config.toml
n_layer = 9
d_model = 512
n_head = 8
n_kv_head = 8
head_dim = 64
d_mlp = 2048
vocab_size = 38920
activation = "gelu"
norm = "layernorm"
norm_place = "pre"
norm_eps = 1e-05
positions = "alibi"
qk_norm = false
attn_scale = 0.125
bias = "all"
tie_embeddings = true
parallel_block = false
init = "normal"
init_std_qkv = 0.0199
init_std_o = 0.0047
init_std_up = 0.0199
init_std_down = 0.0047
optimizer = "muon"
lr = 0.0158
lr_mult_o = 3.0
lr_mult_down = 1.5
beta1 = 0.95
lr_head = 0.00677
warmup_steps = 200
schedule = "wsd"
decay_fraction = 1.0
decay_shape = "linear"
final_lr_fraction = 0.0
batch_tokens = 65536
seq_len = 1024
doc_mask = false
train_tokens = 470000000
steps = 7172
dataset = "wikipedia_en"
Each number is 50 + 15 x the weight over the matrix's rms, rounded and kept within 0 to 99. Layers, rows and columns count from 0.

# v: layer 2 attention value, 512x512, rms 0.0379, rows 508-511, columns 384-511
# o: layer 2 attention output (transposed), 512x512, rms 0.263, rows 508-511, columns 384-511
# up: layer 2 MLP up, 2048x512, rms 0.13, rows 0-1, columns 384-511
# down: layer 2 MLP down (transposed), 2048x512, rms 0.0504, rows 0, columns 384-511
v508:30 55 42 30 63 32 57 13 35 41 40 45 38 31 47 28 52 48 71 32 44 60 57 61 38 56 20 57 60 44 88 57 67 43 61 60 58 53 49 38 45 60 59 64 74 34 41 48 63 68 39 56 63 52 66 25 38 46 46 22 33 53 71 61 47 60 51 43 40 63 31 38 62 24 53 62 46 62 52 55 58 61 46 32 35 48 59 24 42 35 50 64 79 65 41 66 51 40 41 60 38 26 46 66 59 92 54 56 56 72 61 83 73 35 31 70 49 49 56 38 60 61 57 40 65 38 49 16
o508:40 58 50 51 49 51 60 47 59 59 50 53 53 55 61 48 56 70 35 60 45 69 50 37 61 52 49 07 37 60 40 65 52 38 60 47 39 50 33 39 62 54 40 35 40 62 47 39 57 64 49 31 50 35 49 67 36 73 42 37 56 50 23 68 57 41 40 48 49 48 65 46 44 47 36 53 42 32 48 41 55 52 66 54 43 60 66 59 38 55 68 33 52 44 74 59 58 57 51 41 64 38 46 49 50 35 37 59 66 48 54 49 32 54 48 47 61 39 42 41 53 56 48 51 67 62 71 42
v509:59 48 52 46 73 59 58 41 51 51 65 29 46 50 51 53 43 50 51 52 53 43 57 49 37 52 34 62 54 49 39 39 25 69 48 59 57 58 52 53 65 56 44 88 59 44 27 63 41 37 46 29 64 57 56 66 60 59 54 28 52 57 41 51 32 44 53 41 65 31 43 44 53 43 46 34 38 55 51 55 46 44 72 48 46 55 58 77 49 49 46 52 38 39 47 44 47 45 48 57 58 52 54 56 39 68 61 60 44 53 60 34 63 64 38 33 44 20 39 52 68 21 56 49 50 51 47 81
o509:46 43 42 49 34 56 41 47 42 50 51 47 42 54 56 56 48 40 43 36 44 48 44 51 46 37 51 65 61 42 54 42 58 38 57 48 41 57 51 46 39 57 65 45 36 63 55 47 55 57 53 47 42 54 34 53 46 49 44 38 43 59 45 55 56 39 57 47 58 72 56 46 43 56 48 45 58 64 51 65 38 52 49 47 53 36 58 36 59 43 51 58 40 51 53 53 58 54 53 64 45 36 46 49 47 56 34 49 62 66 55 53 49 48 49 63 61 55 47 36 36 65 30 59 64 56 48 51
v510:43 60 59 33 39 55 45 53 33 63 52 27 60 62 47 72 51 31 46 57 50 52 32 36 55 57 61 53 52 28 48 36 32 44 47 55 65 35 54 62 53 49 55 51 47 26 53 52 42 42 57 53 47 61 31 63 59 41 53 57 48 65 54 52 33 44 29 67 43 51 54 62 55 57 54 36 52 59 66 33 47 38 45 59 62 42 75 45 63 58 64 47 32 37 82 57 28 42 54 32 63 70 57 57 64 36 72 53 38 54 36 28 58 48 43 23 62 49 46 59 49 47 51 40 29 65 56 72
o510:48 55 37 46 42 44 60 49 54 31 49 69 44 59 43 46 48 54 38 51 52 45 62 38 55 31 63 53 59 59 53 54 52 38 49 47 48 52 45 53 46 57 55 46 58 63 30 54 56 48 34 47 60 42 54 46 42 54 65 51 46 49 56 50 28 40 51 48 49 49 60 61 62 41 51 38 58 53 51 55 49 39 50 55 59 53 46 50 44 52 51 48 45 41 34 42 44 65 33 66 38 48 53 57 34 51 37 36 38 57 58 61 62 36 37 58 55 51 48 55 48 40 44 51 47 46 40 44
v511:57 54 43 39 61 53 46 30 38 40 35 68 60 55 63 75 45 61 60 44 61 53 69 68 45 25 40 59 81 56 56 44 47 66 44 56 58 39 62 48 43 33 59 37 48 47 64 47 38 60 38 27 40 61 49 43 72 43 26 72 39 65 38 32 41 60 53 47 37 48 32 37 53 69 40 49 32 64 47 43 05 41 49 44 64 57 37 55 71 34 56 28 61 53 42 49 66 61 49 51 38 50 53 25 65 77 54 47 69 69 60 57 69 58 38 39 32 25 19 75 53 77 60 79 39 58 49 37
o511:33 66 58 53 48 52 50 48 50 55 38 41 43 64 32 66 55 41 30 48 33 44 52 46 45 63 55 53 43 61 35 38 51 36 61 58 48 58 47 48 47 51 53 57 69 59 50 47 47 42 52 42 66 36 62 58 55 44 60 50 64 45 50 65 45 58 25 53 65 42 36 68 51 58 64 43 60 51 53 28 65 58 59 38 35 41 54 57 57 49 32 61 48 48 50 39 22 45 50 47 36 64 48 52 58 48 47 46 34 48 41 62 64 43 55 67 59 55 58 32 48 41 54 48 50 55 42 43
up0:60 22 44 38 43 50 73 67 73 54 59 41 50 50 41 17 44 58 58 53 64 47 29 52 32 62 48 14 41 50 57 39 54 42 50 40 41 58 73 81 47 16 36 37 40 51 78 64 47 26 76 34 24 66 52 34 49 29 65 36 50 54 66 42 58 36 63 71 69 51 67 44 45 52 50 66 30 48 41 32 45 57 59 33 44 48 53 79 58 43 53 70 68 41 55 59 61 47 66 58 31 60 31 39 41 70 44 51 49 48 72 26 44 52 29 63 41 66 59 69 59 29 32 63 54 36 69 25
down0:35 45 45 75 27 65 29 17 39 51 34 69 63 60 49 64 35 50 47 53 55 62 60 49 82 46 58 50 58 67 55 66 60 61 48 52 73 37 33 27 54 66 53 40 51 63 42 39 58 85 48 62 49 70 49 39 45 75 40 52 01 45 60 47 47 50 26 36 57 67 44 63 54 64 49 46 42 67 43 50 69 42 49 60 46 61 41 80 28 36 66 34 62 29 35 35 58 33 73 28 58 20 67 63 71 42 70 54 47 68 77 51 64 54 53 52 51 42 69 21 55 46 43 41 57 85 50 62
up1:27 42 29 53 52 36 63 66 31 29 52 46 55 50 67 38 42 53 63 29 28 69 60 51 78 73 73 40 79 29 34 50 25 83 46 58 63 41 66 50 38 43 09 44 48 57 53 59 42 36 64 45 70 59 43 62 80 44 54 35 11 38 34 79 40 67 35 50 68 22 40 45 43 58 47 43 36 61 58 51 63 38 64 55 29 66 47 44 66 94 39 41 22 43 44 63 53 23 14 25 44 55 70 64 49 41 72 66 36 45 66 62 55 46 44 48 55 52 41 61 81 56 30 31 55 47 40 28